From a checkpoint of a small transformer trained on Wikipedia.
Size: width 256, vocabulary 6345, 11.5M parameters.
Architecture: RMSNorm before each block, rotary positions, no biases in attention or MLP, untied embeddings.
Training: a variant of SOAP for these matrices, 747M tokens, 5697 steps.
Each number is 500 + 25 x the weight over its row's rms, rounded and kept within 0 to 999. Layers, rows and columns count from 0. Numbers have three digits each. The size before them is the row's rms in percent of the matrix's.

# up: layer 5 MLP up, 512x256, rms 0.15, rows 65-99, columns 128-255
# down: layer 5 MLP down (transposed), 512x256, rms 0.135, rows 65-99, columns 128-255
# gate: layer 5 MLP gate, 512x256, rms 0.143, rows 66-100, columns 128-255
up65 098:505514474513493486489508460506516544490544526515523471483593531516549530490482474411491494499486435488498476506502487534538493490504497518460517541498547472526540445508504487482479474492484503491483499518511489525460500523482479531559529453499524506512455512461498526528488518503517474543535475470515510518476467496498487471487539495505488529499529511520510526508531530523507513468503
down65 099:468473534472526509487473514502510492472490479439491533524510480489461514508535524485507540519519543466525488485458486523494529553463499520523518471518448542540468514493511508485508496530478501501496488528489498521478488502484522541498437496478476491527476453499526497529481444557500470490496524496495488468499489456556483537485495476511536500509503489473539511463513508484434498513453
gate66 092:535499485499528469498492534489493501521513500494498469497492484488527475532519461472526486530476553532480527508473506553529524491474478533524469529483497516485496466537507523503498501497504482533477517511497507521530513524473500510526513494476494514540497529506484499515495511482484516464515490502523527487483484496481504492480477477520460488519489444491500465505469485483520517479501
up66 092:463512510473528478534521474518542481466466507506492481508478495452567486494488506552462492509443516507509458521509509505497528478476495518485504498542511497504500486495512507485509503499501451523523515467545489477486482491503504567454476471513445533535511515580522482517511540456495475540492468526544498483525511489476521479475484536509526487496498513508482521485492466501537498483483
down66 094:545469479528446507477528507441484542502499484476492519473483488494516508477497444511461518487480506502479500521498472513523531476487490485503502517549517514526459535544487526514449484501498527506517476514460489503506514495515483467487518477498482476477513476505453492507500519515478508488507566505457510528491506438505470512490532517543461530540504495510532494548525520510491476526487
gate67 103:483510505498468499515529558559518502474462533505464503512516523504543494520487521485489497476467492473517495556516523497518509513512528566497479501504494487472469485466525503495457512511518491453518522531543495485497494535488534500521469490534479501536512474524511499523525495497507466502482484509459488487508480488469529470512467547497496504503503518486459488496466460466564510530494
up67 095:486504483514515479469525522499465484461480533506512504540536498481518491491492525502498515478493475456510503492515547432486462515528517498533478543516511513459504492461502548473463475439499488432487534493506512479495550490536533481523467520533517497506479483492475518496484509526472488497480481480472464498486518507510523533510478516517480536479511471505532507536491512452546545527513
down67 098:476466511500468467475486476450438537511488488463523485527478492498515518471513490495464489530476442512517463507506474555517514511498480528502475516517494496539468492488464468519535544505490510517474459494535528500500497549496494496512532474490472514461515513523533491522523478506492530448462488537496489534549470459466499501503498486500529476509515498529470509509517494519497511509465
gate68 096:500514511538498451468511519462504493524515479457458489495468493526487488503528512477550505524523465479490503503527506495480514485544513484494500511505539466500497478486499528536487533460500539514498509474475470520452463464536487493518513484476495496516493496488509507499516518496527511467511517484527480454455500553514469491486518532462518517524487496524504500466509533454493505482491
up68 095:522556482523467539486504513495517517498507505464506503480536518518546495515502515487526532464486458512559507461497510530510522506531475471537492484505545538506470501517513511507449481479512487478478525493526483469520490498445532490506491504515510551536466515504505497443534483496495482507516512469535458530527540493497495486532527493506505485522494481521487542494551493526509488520497
down68 095:483473519445506506519503492518490489461520484496513498484492478502477486496502484542492479500495481495457497527500510475554468531497500478500508519465499522531488502470484485541514547558491495478510516520535501477516495510520484504502444490447483481542501517495465538480499523476470521527492487501460521503505475466535477516489453511508500498496535478500513499531484497466551545478515
gate69 101:459531504528502522507529505511474536492538505474531533519481434534457524507523487448529478481528492534551511471458528483468459489505452465459542457471447537506530507450512507517500438481530481520495461525503515472489496488508493464490466549452504504520482498505467517521537522507523507525499501506480508515528475501483487520476498493508491487470470516486495484462524462476488499477527
up69 100:505499533523524536532474526496494443501478495508483450447495492506510473516508493514507530531504502481469519502511509549494489463519538459491475506510518502432495487494426541490480462496508470513472451488516479532524483533460523515493515487565481475479477503507496503507473495454485526452498520504455515490478521515511459489571522501526541507526545479494497522486504523500486481512523
down69 106:507514466481506530504487493498502526513525496482502559509497482572499514468506491482511503431475494498463513506523489450491496512503498507495522497532503502497482500508450522516464492482546477480502462521500478493492477517511502473500488493484487504460454502502463532480485497483553486565496470507448455527538506553486512490479544488468491490525505465478479498509498464517490503504476
gate70 104:536479500512505458505510489552495513509515487545526520520513499520449486525546484502481516468523500487554517526458437473473492505502474556486523485493495500472491513514533503518510515498493484521514495485551494500539514533536502518510504496502514474507534532498455478533466508502523497476434504544488494468473508525509509512532483508499529438525481480433508472462510471484516467455522
up70 102:461473476506506483511492474474522499458517535521524468495481483505481487480474507514492509500511509464520510469531490555495525511548464526515487486537528483547482492492536450497504555569531581463467545495476543507520523497518484451522538539515459512486479482494515509510457492521473529537490484502541539508504509514477460500500516477520489479481529502490508518500502514527488456526458
down70 102:519526508486543482507496487520476496548479476488472535485541516505533503528564489567490497491539503576498526464439483458512472520473514526474512529537490515529519502516445521496486467465499479509491518462516523467555524457527546486479519495462483473499475497491514470521511463503507465483488499504488495493485482470523463504532529491503524457498521519512503471467475474463490503470537
gate71 092:465513462464471485482490464514499535517475483534480497462470496521516528506475518506531541526508511512501494505518512491480480541519495452510505541498498509476514523514512495495515458490503524517513469477474467515456541477488523559498468486536501482490483513476491521521493517486474510454512522494516513497485485493477494481505487527482433512463461523464485517527463496515487499536512
up71 101:560484522510506515473538497504528518528500466523492553509474502472535530530508519535498514477446523486492503513498479474442511478518514494501474439485510516502506524482522509503488500495526495497483590512500473522490512504485482458472487523538570512502484530497489517494501474497502470513454526505524505478474500543531456528534490464482482519491497466514486497471475471497461503524509
down71 093:477508500526534474545489518494498489498526553488512449494508481518471457492485509474505482524499474515480490474493510515531521523484505502532559498508467491505492475547475514498536485523479529511520443517523534449448475532504488533514561496449470458527521486526524515520523500506502488487497503484478510511523504481509512521454503517511534489521514508461492503505507498489549510519468
gate72 107:498550475522504548461477474528510496516466488520503457451482449541520511503516499499497453483484523497514477527522482505446493529488483512498495496503479489507552538516534528537443533503447481494524500497499485496521452489493547487541509520516501490515506477537470520515527503505500501530478519494476505502482483521500498555534483476469539482527501500490517505468537547492517508501523
up72 100:456453503485487517509492509516492499531538472485491497529511498516493492529521537536489539483497538481508522504511482511534483513524514538498527518499505487495469471486510489438518496523502484471477498536494493480493525525499516486473478492515488519494527510506499476517508462518520489515506463544531499460493504459471467511482550495557489544539432484508504541518496439482497523514538
down72 103:479539529524517527519503488480528483505483521490525480481524486546466462489456469476511486516489526498505482544488517491446523514451491483484500493508507480504510464485510464544454512486498499498496551480567503533494450488465515510539538464536512471485526494486450517529495478478504491490414513498502495514514482497514549477504490479464497496462521498486501510494489541462482524519547
gate73 093:489495507486500458530533508522525481512494523492511475492518505528507477507515449464467525554499499489496496496493498491495493459503555480463511484504488500548501487525522490528455514508500488492517514538485512485516485489500518539487501493499459535523474523519513491527448484506452532522487482484487509486502509567496497503503476541520534530464501515497489492490504504495507549510507
up73 090:467481527473470483439502539476484505524529494539509535469501468472471528488466538492514517434538519532491502501470513581495515541503484511511509528528522491455520523467511476518533521527490507498542476493490467502518520501518487548516479472521488493512538480477486482504546512479533479509490507533494504478458484511476512529509516498507494478549497478501524522463507485506491477562502
down73 099:552515463474487540534479505474515486549512508473484504532470468534542514548520508508499518506485457506550518515478490501502511507523517490532520496510519484543532493516451515519488516446471499484526518525471458488501520552511503451496505490524458511496469503514519524508489460494513490491537512451495495475542462537524502482483502489514505561454527509478480519482451516511528509516529
gate74 090:477468478454522476521527562459495499470515470431477563522502501478529487500498446509457496503513498524539517455489478478506485488479469558510516547465512503515446491488513496490526502502490486486463478465481470468487513465540505500500511482524521516526443522516518467517544500531521506474523500474461538521432503528515477493515532508509502498530524486491537474517505502543535500495504
up74 092:462486520517486523510484480516500495461464515527499531490481481475492465477507513515512454500460492495474507508470454469539502512502532506495504522535504514478492506568504502534500472520528513494459500509526485485522451505520492466504570490513499495496497501473451494459503479515522466553468488510520489531470462488501513504524501459496471546511523498481500511495537491496490494528502
down74 096:534489515474511496464535509459493499547571492492442507527523580501504501483488510473478504510505537540508480499546518502445514454485460496478472499491497479510485480468491528474503498440508478507485549475492504474463536518455490483521439490498511511509484477492548493493478520506492546458531531477485502488493530484489469487442474496523520467484473507536536488510505510528514522486478
gate75 096:480532527540480530483510511482532454494506499512551558501517536498506498473491541472522488479487450516494475464523501475493479503437500461493486502507496492478499514523552512506507506526460492476472446490495457508499495513479423489492473477519520484498478508494511479489524512545500473551471538444488496511496533502558486527482540492475520505443465497504494505507479534480521528542507
up75 095:525486481510474507511481503489476477484471491462514555519503491475497515474518534518508509499466540543450501507478478518512473484474483475480565511528499507449467484472528529505528495514511468505488480485533472498506474523465502548538467513597522464486513485511532475485530507553493443521492537505503506497518500481483544489524522493497481541481494497490469502513472511535508522501517
down75 094:505511542487481492504530553503474491541498507510483523470516520473470497490497454532478515522513505466526520487497500511483513501505516478534554541524524477509487499498507513497497505474517562468527495533495541467472531483500565489529549519475501528541530460519498474522468494480486494440517472504484572523490502502513487514529535542481487517541547544494489496503520514479548492497505
gate76 096:492504437540439521511497532479511536492549574484492477474501492499464468546532496456505504475488508508564496489471503522520498508456526491518513527498518556520473562545529498544482517508486500519488501533485524499476473495512492461471484501497488507506524500531505465504532542452488511518540510471461506458516496519491471493499475503540501484507511495482493494504528485495488524478512
up76 097:481511514487529488547506533518501459460501523520552490505507464511548499493491527514482501505524527455527457491536492526522501514470518464497501506494490512509516532497520514538465515495483536469430524512503499517467486473496490532498446468454518467483545535472486483463480534506508528515491495550456530507504514491470515452499478492495495473512483515513532517505520510466494451517468
down76 095:510470528526468493479481498509480521459489497468503533482522561483442532477491514529486508497469494503479505512503495478504508503481500509478540539507499450489452472512481470487523474498468495534520498477532477488494528460511528503520551530554494505504472512493520462501506460501505525452502499500484529476448502507505534531506485525505517529484475493485504466476457515519518527483513
gate77 099:486527492446472501493503497477519500506456483541506467531496497511522508500495475495538539450471479502465487506457509550479513489515498508573472508467493547518545508513516490466496502474474501495502485489532541505508494578473477490511494497479503465507528471507518500470530507526530542484478508524498495468482546511497522528538532482500493510505497469511470514489514514505523470475431
up77 097:510493496494501515486528542492477499510452496506501528515480519497513479515511508531472482531483474475492545467476516470501474531463474469518516492521487539450457493480502481501499512497497477504466495529485464478505502494494464447495528527457487498495504538481526481492480472517478514522481558464522502550510445491509468491529484498520487453528490527486466548486508492438485494513523
down77 096:510489551513489476495475543500502484492494477498542511525499519476513469505510449474502495492534532502509499496481502511475490501546508547491506528485496516512493442512493489518486500480518484496504486504456537550488449488496539472528487492500497529489545480517466478512465518482529579455453509497499503528507505505476505515481511467490495502513541481467492493495495519509541490486471
gate78 102:487512505463545500475516494518507495517531450438516463466518559512507518496514444504512498483473494535528487498541498508526512461483446493477524483482484540497490471484509472521501526483470515521489463486486498520493502506510484535543497520515523502487527534513497520529504515497530521536480498513464500559540466501510479508542498506503502535505515497497495524501452482474506487487494
up78 097:507482500520498504478477505501499442495541527527436488475502516486509489516513527489516511497478471503499512499463453512517461548506483487518520481538562547513499501504465535485521516463507502501542486538504521543506474533478509490499532504507481488437484473516500519455516485513523510473441458486475485505468506475469462528533498496470486462502478493513522541491484509524530497472491
down78 101:490514517495544487520501538534476504520508489450463476488525524482504473488511498535516543492508477536468512491511525524513490447485450505476503497480481555526472507489513472501491532528440536492499498514547518494498498507519474518494489469490521470500524539512523516532523518507524541500499558465486530507533432517512485506530473505491508526503508494502509487515502490481486474502480
gate79 102:497481470457485487453529490496466510519522506498473474508461489524521476510494451474452526502502516478534467510482530500496484435527534525498526506462532520441485493491513467509476538534478503486532462529505474484480478430478528499533556461480472509524513542490523473452482490487512471512502512498513487476497515477540502504490505498501526530482539491509467512482498511494450495525502
up79 086:499513538517486533551488503500511522474510514503494507514518454507491521470523525505542435467500508535469493462524459516459508509500482468472460503546509494515523515500498569535533487506503508507463493473510487518487512510481510509447475531500473497514468467528516524522527517488477534491506521485496486465518506499483522500527507498488492522531484489509524521508463510486515544516511
down79 094:488500489498484484497519530485475459545518560504478500479482452528559496540491443465458534520515492475514467494495509484544492485519530493513524489467509524415503467532496476465482570528491529476512512537505506470493465474490523488486546478464499478501484529488499457459443514469449466493500480517491528464490506481518489519490524535492490524468524505466474496495523483525439506489492
gate80 104:493523502520554484490491451472563514507526527494528522476500533523487492488481520503501521505415462491522433514477524532501510495472474509517512504505498487474512431494513482468536484481476488440496486488504478494523503476485489498492458508507546475537485505555533512518490487502492497538505491486484510498484551508499477535482506515491519500506516513500507503460519519512514484492529
up80 108:499510492452489534509538462472521482496483515512538536495533471511460484502490482544497507484480470521488451501487511513491522475520477524514553480473432494461514527466490510521504525464524483471473500469512496520489524514486511519553494508485497456501509516477506442510492503518507498480440492474524510489444530469490507520490536495526534473454483500486489553507461465467493510461512
down80 105:493530475537455505500514481542551485452505444497510496504494494512515493512503532503473479443511491531489484529509500471480478492491495526491512504471494486472487524486511490486489514493539507480486495530488467498472444524483488491501498505500429501514492511484493495490484496489458501527540507479476496546488499514547579462449527477488524518479534480510509537499502548500549461479499
gate81 107:485477508500517543477514443473550468508535503479497491455504451489502496472521493507522499522545526523539526499528499506481453518484473530517487474504501494464477500533539517499496484503505512523501562480470522486516490486525458497521500485476508541491490472508497514464486454496488525505510482536462513513522547523541516468452488527518500514471497534511441505484519478465502501491474
up81 105:500534483504521466507478480516487484497476499508481550462537528508519468456493511473501490434517513539516471479480481512490467512483493550508502485505507543482464539490439462486476502483483503483493472496470504524469508519516468498529505473492522527439513483495506519510508466479516495466516457500499529508472518555484462544510496533511507496535521497494528495519501494474523486498491
down81 105:537480497496493498502497538468495557474472490501495476529540551452496454526494534498492535482480519479493451540491533503493487494458481471500501509494517477544549495497515515504528540508462528538492491455506498506473545508551502478471463494542479473518543488483484489507494509519531503488504518488451512499526459508535469479537487477515467527494492497488509484485525496483472477518544
gate82 097:496548489487515483523497499519543462534484498466526502531517467526496505487490519477492472508486516519511503556490556500498499480528467489470504502504476499489495556486462531493530553482492548538498533483460499497483481503495473519519537513507497492541491498500519493489478505522483497537465526486513514529479522517500495515556414534506532494475532460537457527474487521522515503489534
up82 093:517509501522532498513473540503486540470479497552496516517463438490495537468458511544528480486522557522497523540524512459546505489490512514474516521522475525489515492505511493528495504523522501484529535500479465449542498486499507483461520479515476518525486452528501436490503517513492525510545485466529504501467534506499471496497492509520491487515522541507496508513513539499498496554493
down82 096:484508529477509535511458465512508477522531478487510480495528542506487500540524524419476504476456442505476486517460479520462498492547488486459519483495502481492462484537486530489499474482509484520481483492541506495470481499507482476532463536498505500506482514463540506502476511509493460536450516516516508485484485517466529490525558497514475559474532481520476519467505474541494492448474
gate83 098:481450528478489512444480528503502470522492451512512475514486503511504497534524507542514529531485513513463515527496546475459505511482461525516490522512523438468522517522493513524495526526518482531527489482485487491526488474464495501512507521493506497504493500512537523533507474497516511484466511494543466453510473494540495494512519498516495526528531549458456537523494563476458507545515
up83 100:532481508481479507512482481519471547463517502480479482488478519516513501465474498476522488422487484510491517506538505548518465515499534485515487497521499501521512491462519502458532507491519510498489570491534480546525466505515509533545476473505466541497481496504500497473473496481568477465538499517478484560533494484524506488507506489496453476522450479514518498544541502497489511489468
down83 103:518475471466511514500500460507500486510532495547507516519520494513467516515541485454504449485534504490500484478479510518494511483504483535479526508471483523493445486466539540498446540501511514522464498478489495488506512464513507491488511484518507544529495515530483486509467492544510445520508465496545569510513477499514531440535498476498501537492476472526529531549517459493531520498485
gate84 101:462520464539476497500528557491464436493531528494500447439512548527513481538503522501541489522485546550475500491483544505515473482460500504524502486481514505486496505521484473498506474491489518481467509471477497499477493484520490470490507530506524509496509529476523410493508496485501541471496503485532483520509473565485502507491494515477496489504482528498491487522500496539473535494450
up84 103:512502469494557487461507483494487540485467510496531499509460510494533500497504489476484510498477508523517460515509485480544502481507462514506531562447487501486506500531546511483539467502540513481517498513499499484493505505524495503528500499542431487470499540476464534493469524482509488525530508484480543495470494481523448512466539513540514490475506509466535512500488499479501517524494
down84 102:487538476514540528501556534522468508474511544523500467505503516503529503498507471528493493504491494511505494500517545518457500523543481525499517478502464521487491480493530468475522566508504459478498517505524522457500506494475519476426494488525491523528513506510508458477507511517531500489487518452506496531540501520539518488545510474557496478547483510470497506479512499492514537484457
gate85 100:487469501492499488507489539521525471529500493514471477536514488538536474509499502512529516540490443471440532513483476461564504534504492505533490529514517519484514445505466495533555514505479516494522487496510480479472511484497499494528481527518505485515510529513533496540435486482486493492494491517469485492454499559510530459503515500498470535470529508458479493528468473497513537493497
up85 100:502512507486492477556553488468459486441479493487515454520526484531522508555516469499473504486528454556491487506436507486483474501461467529498462491500462474503482490459497508486481487485478505529499509465520534493499477481531461473525507558531481496501518488554484497474509496507533486490502512493472504503501498490490520526542503503528471509467448491459504472475514441460534482526526
down85 102:491511481505552435483487500474506489551468557496495524530464498490468507476500501474525466513495461439503534462475508517528515528450554458508589489485507515482506505496528481569490493539499490502507503528462536481502496490473510511519492527494554502523501523492512489448522493536499539520478497523531456557497505488496553489480536470508491471459526512496502525513493540504457483510508
gate86 103:501507507502514516509495490520513527492514502484512499498451494538478503509523494491527455501496488513544508497493507498493476432503498526465487497512522480561520520511493515490486483519537498496441506487494510510522529524439508505488539506532498496456517526509499519474467468460488439478520531484488538497506509482540463469504524504500494508453538484524467490515513513503470509544466
up86 105:516507466510499464486488505479496504472536482516525502505506526533475515520528503499463476508542518473479470538502501497482498525497506480488511539495534501485554491505494511487469463502511532475491489474542542457536494493506468490537464492475459526527489522509490501516487541513521569494460526508510531472535522485474494477531445484493507518451466498479477535469448469473537508504520
down86 107:453511499504458521541518501479527491505527461505542492487469502451448482503504493508533554513487464505492523520458537480527445477475531520505485497512500485520540471458537472500515572488466505493498528502472497483526491474483485489455529494480535479544472545501497474512493483476494431485499507492509503505534503548538522451473529495479513502504500489510523438480490542489536492502490
gate87 103:496512450480519514490527529511498463537495487534513458525501504495512518484532532555456499526532506500460509496502493476502472511479518521488467478494496532499524493460520519505524493480492468523470495511441497489462543481496528502480518549493515544486535485523519502571524452486488494497494505503505460500540477472449499525446483432487472514491497461504482511524509523500451524507543
up87 100:442512506516506492467485526518507485463507503476513509527517526498508493496487505536470490520507491479479480472520469467501486486485497523506512518518533507502478467529530518505538498488506493501496533504495520493492459502464528511508480460492547527482517484537498480522501512514501516491526496539511471543548492517534522523514475512456475469533484537486485490506516523470486519510501
down87 105:553549514500475481501545465496514548510509457472544522491498459535519489523534479495499480493462507516522512502530523503485486455504550472496473526494518494478579496504495475485507498506500518472521499450485455474502501468487498506485471512479463516477471557525472490474462482494493487496521476439501504499505425526508511472485500506520452490507477478512525511493506480491510510517487
gate88 095:547523485504483508523486503520540480458507489512558550510479501517469478548467495525495477482475495497494517488470512525531505453491529470432548497494484520458564525491494486507499515500486459474533461523484536490483505542488523482526516484536482487506490499506490480522480491549491505506484479551540505538485485506544525517460488480513545491520517484489464480476483512547467491524497
up88 106:488541460496462527518488496531486487504504508528500506533490538536483522498455490444455478505519499519498522495488514502517531524464527465486488509463504519491516488459489485536492534494513493510523486496446501462483508477468520506455497501520518493538498507510483498523477528513530496491499462525526516468534515491497531552483517457533532537541460463505475467483488482538534513497472
down88 102:488525457507505517522509538509462496499490503481467469531515534498453541505481474522490523512526500530459470479498511496449466493518480488539513495446492500523470491503486524506486486495564482557528495512505521475496530492451472500471521507517544531511497462507502516504513503490489530489469523536542495472461471490496557475504491510511487504536496503506468470496497507484509505527509
gate89 099:503492510467471475538520520486493529487486510521507495489483503458490462463513519534519481483545478472496485469505496449504515497507542457458511531481491498517482522533461505561513504474508501484532511508546496548476543533499507506492492483499512484502519483563541490532509507508500505516513538514476520532460501508493514492525493489483465482501457486489490478510541502521508488505473
up89 100:494484501503490503523459532519511511542504474496529420520491518501516515513482512454497517500477536481488487526481494515507474486519505491538514496473485474489501504532518424501492507555535500509483467498536460496517469525492494504520494566538482518499500468507514522519546496497454501507462451495491468482500503477471497479481517496487545497490553477513521481460472517490495538503470
down89 099:475498512475475467550500508475514528444472471483488486517438453470447480510494537517469489492499485500511464488517495480504516476512548507458532536460494519508478499554509535556526507475464497514519485493512523501478528506485477485468493494510538497488490502528495505502535478543520485507494494491486506517485493493518518518515473505523475526488541497498495500499467480525502475539488
gate90 102:504466467483486494477492488481474483487501505467519491494450490463454478527465473496550482475470518516521514482512478428478503527508482501520496462465536488512475524558511507487495477544512495556519496498539492492533496495498478496517490494512493502540556469422539506510526476523509502492473486497522525505506522526508546510503483462503483477513496478534546506493484493491495527476520
up90 096:495514464479499498458458511495491504494497478503500499457492491452502479498491485508534498480475501510511546488497497465465482484484512494576498479480558481513495540517478516502447445482515490499531486526525490493473507506510470504545490480538482524506514499471492495509545488480505494477462456487505488507492570458508519514531520495522484507519500461544486517480468499534512512464522
down90 097:510446505505476482484493472517506471474489521497466517508490514526518517469546499535461479507512498471479530511500502512536521511493497518541470521521482505468496484479486505496521494460510511483492489498507473506501528512505539488488549514526531497481432513527472501551518491457510504491515516528463487466508462513523480529491520492487507519479510507498487511513505502507511526512526
gate91 102:509489450515521477551535489514511441523465468488543519489511502456485537506526495491483492530485492470508494484480562491504538466549491509503521490482507482543517494511487559500477497502442525521514496459463528475534504495519536526546514525468512491518482485488481453514464502499488465538518441520540561539519508549519506507488509524480486517486511496468500452430481493483493496520494
up91 097:521494535504499500458449501524469480536493515543494486484492459470453491469514580504508522494545528529478490511535512507521433509462527446503480482485506562486471448522485522486483494485508485492521488487486479497510521505496520467457509512510497502522513481491496492497530497509502540496510500478501499535510492509483499474487522455512452487538479530519513524495481531469495525513511
down91 106:504528500466515507490442474545497464517505471463538514523475527504521494521514504531542474499496523481491487481450523481452511508522530492527504515449506449482516468547501440513503469443467510507518475517514493505527517454491506498545518525461495481479460486526446453514491412518534479472495498497499472476543516511515516556507448510474506502457540492543467469509498446521511532517503
gate92 103:445491483484483481479488516470510479522515515532523500516499488512479543465500560530488563519501527490485473523479538509506502504500482530481491498521493491492480470517533496515556494486526522513499464509496477485501498472479498494463491485529501505510518511462479452449517531502520500488461471520539459492460495521454459520529466457513481501492490492518531509528475478551488502523528
up92 098:503463524547503500460501498487489506535516546536516517508485499532523505502521518512550457549498466501477513471485542541507541492523501508519466505448527478479504509517502545484526489499492487489495545508448507511464491516502480459525502555507533544468494488527527571493512495478455531479532535512501506520506507478542519492502489543493544500479478482480484488468513483462518525522518
down92 102:477499493490501527481467514523514491502523483464485518455480510485497515520517519552504488514511517443467495493475543537520483527491479502524534486508570522499498477470479484546507522494530450487488473557542460480529516544476487477513535510491454476530486515513473499528481446529479568500501502481496502478496480502508501493503473525484516504516482460516501463529516481508485492525506
gate93 098:518512481508546497473491578509499547513512538485514482460491526494499540500480507502480474520487498530504497532472498510481441506478526485499507535484492511508532552531520478510529487489547498490478463536504506525513511498542498505499500453442495486527479467480482479471460519435505504471484536474530507474501494486521538507510532478499466480519501511492510506464529526497537489484512
up93 096:483521479438475440505476493469482488505522487456487513492490475463488523522496541522458494459464490499529564472492474496495490502504498513536539502451500492519525488503499479447528458528480513530496480522493504504477541471513512433496476540472493542503503490481520482499495482550518510462521444490501489483495510501505494525526489483463498445506456444531499494491480492532518492477499
down93 099:509497492570510511490494438516533465537512494531487512515560480495533459468547524481525500561526483503448446508528526520492516516486512523512462490482496483522501507504480511474510532460506474494491524528555470465441486516528488496513495544469485465517530485490472523525451541470516525488514522500511490515453472470486477483475514494456495490553519507499478513517533475490485529484529
gate94 104:525526504481516530504513496473504540442455519508522506482465502530482491510465455511488528508496499464501491484536495515471477490465498522538522510483473448494507494487489470496497544543477496481505516529529482530470470499519486509520478507505527444527459511465513502506527511520489479535461478488504514473532517505479561516528487456476453486512511469509497504498515497515499507536467
up94 099:480481466513484475497531537474530494498464480499524481503518497541514503518490471467489508515490518492453503459514477517542497474483519479477527497497497467477525501503500531529509473500509533524499513480479439496496482487496480476501523476510463525494550488521560515546520479495539492543491469507486465484493520524535524520501505476561503525530506495474525471492497504507492479540448
down94 091:532512557524565502519483496506450474495450531519497516489487481500486487474470547540531526488547480430513468511474491484496509517499499497516461538496467463489486480494547505454487514508490472489524511497510551507453534489519532495495511526500486490504465523485500500484494534498476535461520515499492510483490490512487507527506482479461476491477530480539529530506494502503487513484538
gate95 097:512477505439498514483502485492465465482468517523477512517546483485437525520494486512548491487499496490485508561527477525527476519479534510489528453509499495470478467486494489511511505541521517500495505480530508486511510507481485472556428532486490503540535512489489499529522522527440532497527495496495507501539468526519536516491507527496506512504466517479495522489496497491476517522510
up95 091:486530527510485549504468495491497480525503489513532497515497520480470521483491481501480529556478493514523515537516467564481477482469477475497511508495523476569478492511509561484503502503491488498499488519483533453508484486514452524499487465534519497461501504543493521485485496511495466555515486563536515517457560496461503483485508468485495486492496511492477471511515493543488488449499
down95 097:473526494523500552498524488505569531448504497521535502509499508463521519524490569509536506528460521467550516490475534518448525501530471488504475515559501561423482479500493497467506499501499483537479524462492509476506487503472481506518460511461494526507508493456496473544484492518545534500523481495516518496513463452523495502513493496520519517478472512501521532487527492515479537512498
gate96 099:524507513497492485486544498494474499505533502536518491555503473538451515479494462497524497499528483505481517510503488508463489469523513527493493516479490480488595467454510482573478536496469526494486515467508470464469489485578507492473472475492499464495508504507517520519493526501535479492470514494474488505484534529494489525482486478504528536501519543530465517489465511481529486517475
up96 091:501506484545521531483471473471507478477500524514519486487502520459506460467508498528552481484476504469494518489496451475516459531490494494505507466513529489486520475498537510481489506507503481480552518524493456525517485488455513490503542499526495519514494523452499495479488488505503501498473504464491503504488492529518488489502514530547510533487529480498477517514530497497499503503515
down96 097:539499508485487455512537467509497514501506481541514488514546489539461512505508511504494503547511523475480457479522536527474493503551494505471506471458482479490566486448509513493522489532491527522455513449533509420462500516550506465458466494495477436480475486513494475515499533472498495493484527506522469509467544518505533543518468516467541554515501564528483488487488496504537498535452
gate97 105:503505525526520513503513502548480492504520510494475492480501529538480490460488448455460445515522527522484520492502506491509505466530467508487547477480486487504522471501514494514487538521460478509499480463450546510483531513517495488475498491489476479487453468530488497510509499508524497463507539503523505511520538500488471496481512499493523447471476473486479523509526499503508496483477
up97 104:504548513523504535460526505518513508499461472468547473465535523526494497507526513537511480509458467502507530486528492530454509570513497484464492489559460512436431558490490488496492452512518519512488504511528480520491495494507524476530472515507521482493500493491492565519504522497503484490467467518505501525474499521478503515510538529518517459529518490489445506493483534504472550486493
down97 105:425461463530497532467501485521478514506495498513513510493463522501526501488516512524498503521504512530505517514488509547529507485503514508486513508507481445493528513492470493491478480536442504513540516508519477490463472479493501485482505521440469518484530515517534526505498485521486473459493483499496502524497488510470500520479478503510502486467481482489509477492510518461561505474508
gate98 109:524481503461458491500490471516546514495473492491502467484493487500463482476498519455475479500537528517471524503460537466489498473569477496501493504522467497498494499495503514513524526473517498511470499512484514465542501518502503531469504464461497493484477534491511518520494484491470532512480491487516537485535489523463534474510519461455483549465470515487558498526478485478440482497529
up98 107:526490472529515539483508521456501482477529464559515499536514484444478521522479440506493501462487471526474497496492474529535522477491526487499525540528528471511495516504491514433529515476500528495491511523485569527506469490483505508520493536467515470511533513509492509490491468544528523544500546480516470506518472507487501493508512504506514481519483527479518486472519519468532525476483
down98 105:523540531494527503473486480500514495515473486520495478482533507553491530513498499495493553504527496518549483500469519456477495543489519514470504483521451493492529458513498487522523514448516501545474492480484506521504568526514522491485489432497476485502488542498453555518512509502491462515483470551508500531532496486494555480535507531461525497507502517479507497499527471509518521499480
gate99 102:494447528490496493500537513478502493520474457527494480497469481542532534532505501479500473505492489468480520469498513553489487479492514480512513532513519533460521548471498506511488515504495516505493510449512483519524466448519526491454514486492467479530492487531505474504458498457509513468486497483520452449524477517476516448485464475545500448518512475534499504491481483460533546511489
up99 108:475507480519488535522531487464462509502542536492495542481511491523521543465482454536494446480549542510503524501490503521524511450451522525530446478522533500468491516479532493480494497479485510484533493469459453481480517504553515498481499532507454483548497507480482501470487466442517481482542516487518531493515517499491502486509497509539510479527527471476498507485511488512477487485454
down99 110:528516514484473494531476532480531505558518476502545519515559487521496561474518507510510480471549521539517502468500535511517513513532495488510507491508550478511487497486525506524489506537506496448491490551513533487508474459471488496510435517502558505477508487467486510529516501506519477525489481516527466502463509515520496502483527484461474503514499521542514480510490529489477527514523
gate100 095:506456524505472507481502508496466506482427472494553515504531501480470483528498498472512533555501499496514517528536459509516475495463512516521491498503537522485499502473537485483497519522525524484501517483495496476554518472484475514533489512538550484500498494463479587515531497446511522515501492489509489504504517542544472523546513448499505518504509525516495465493451542529502491504469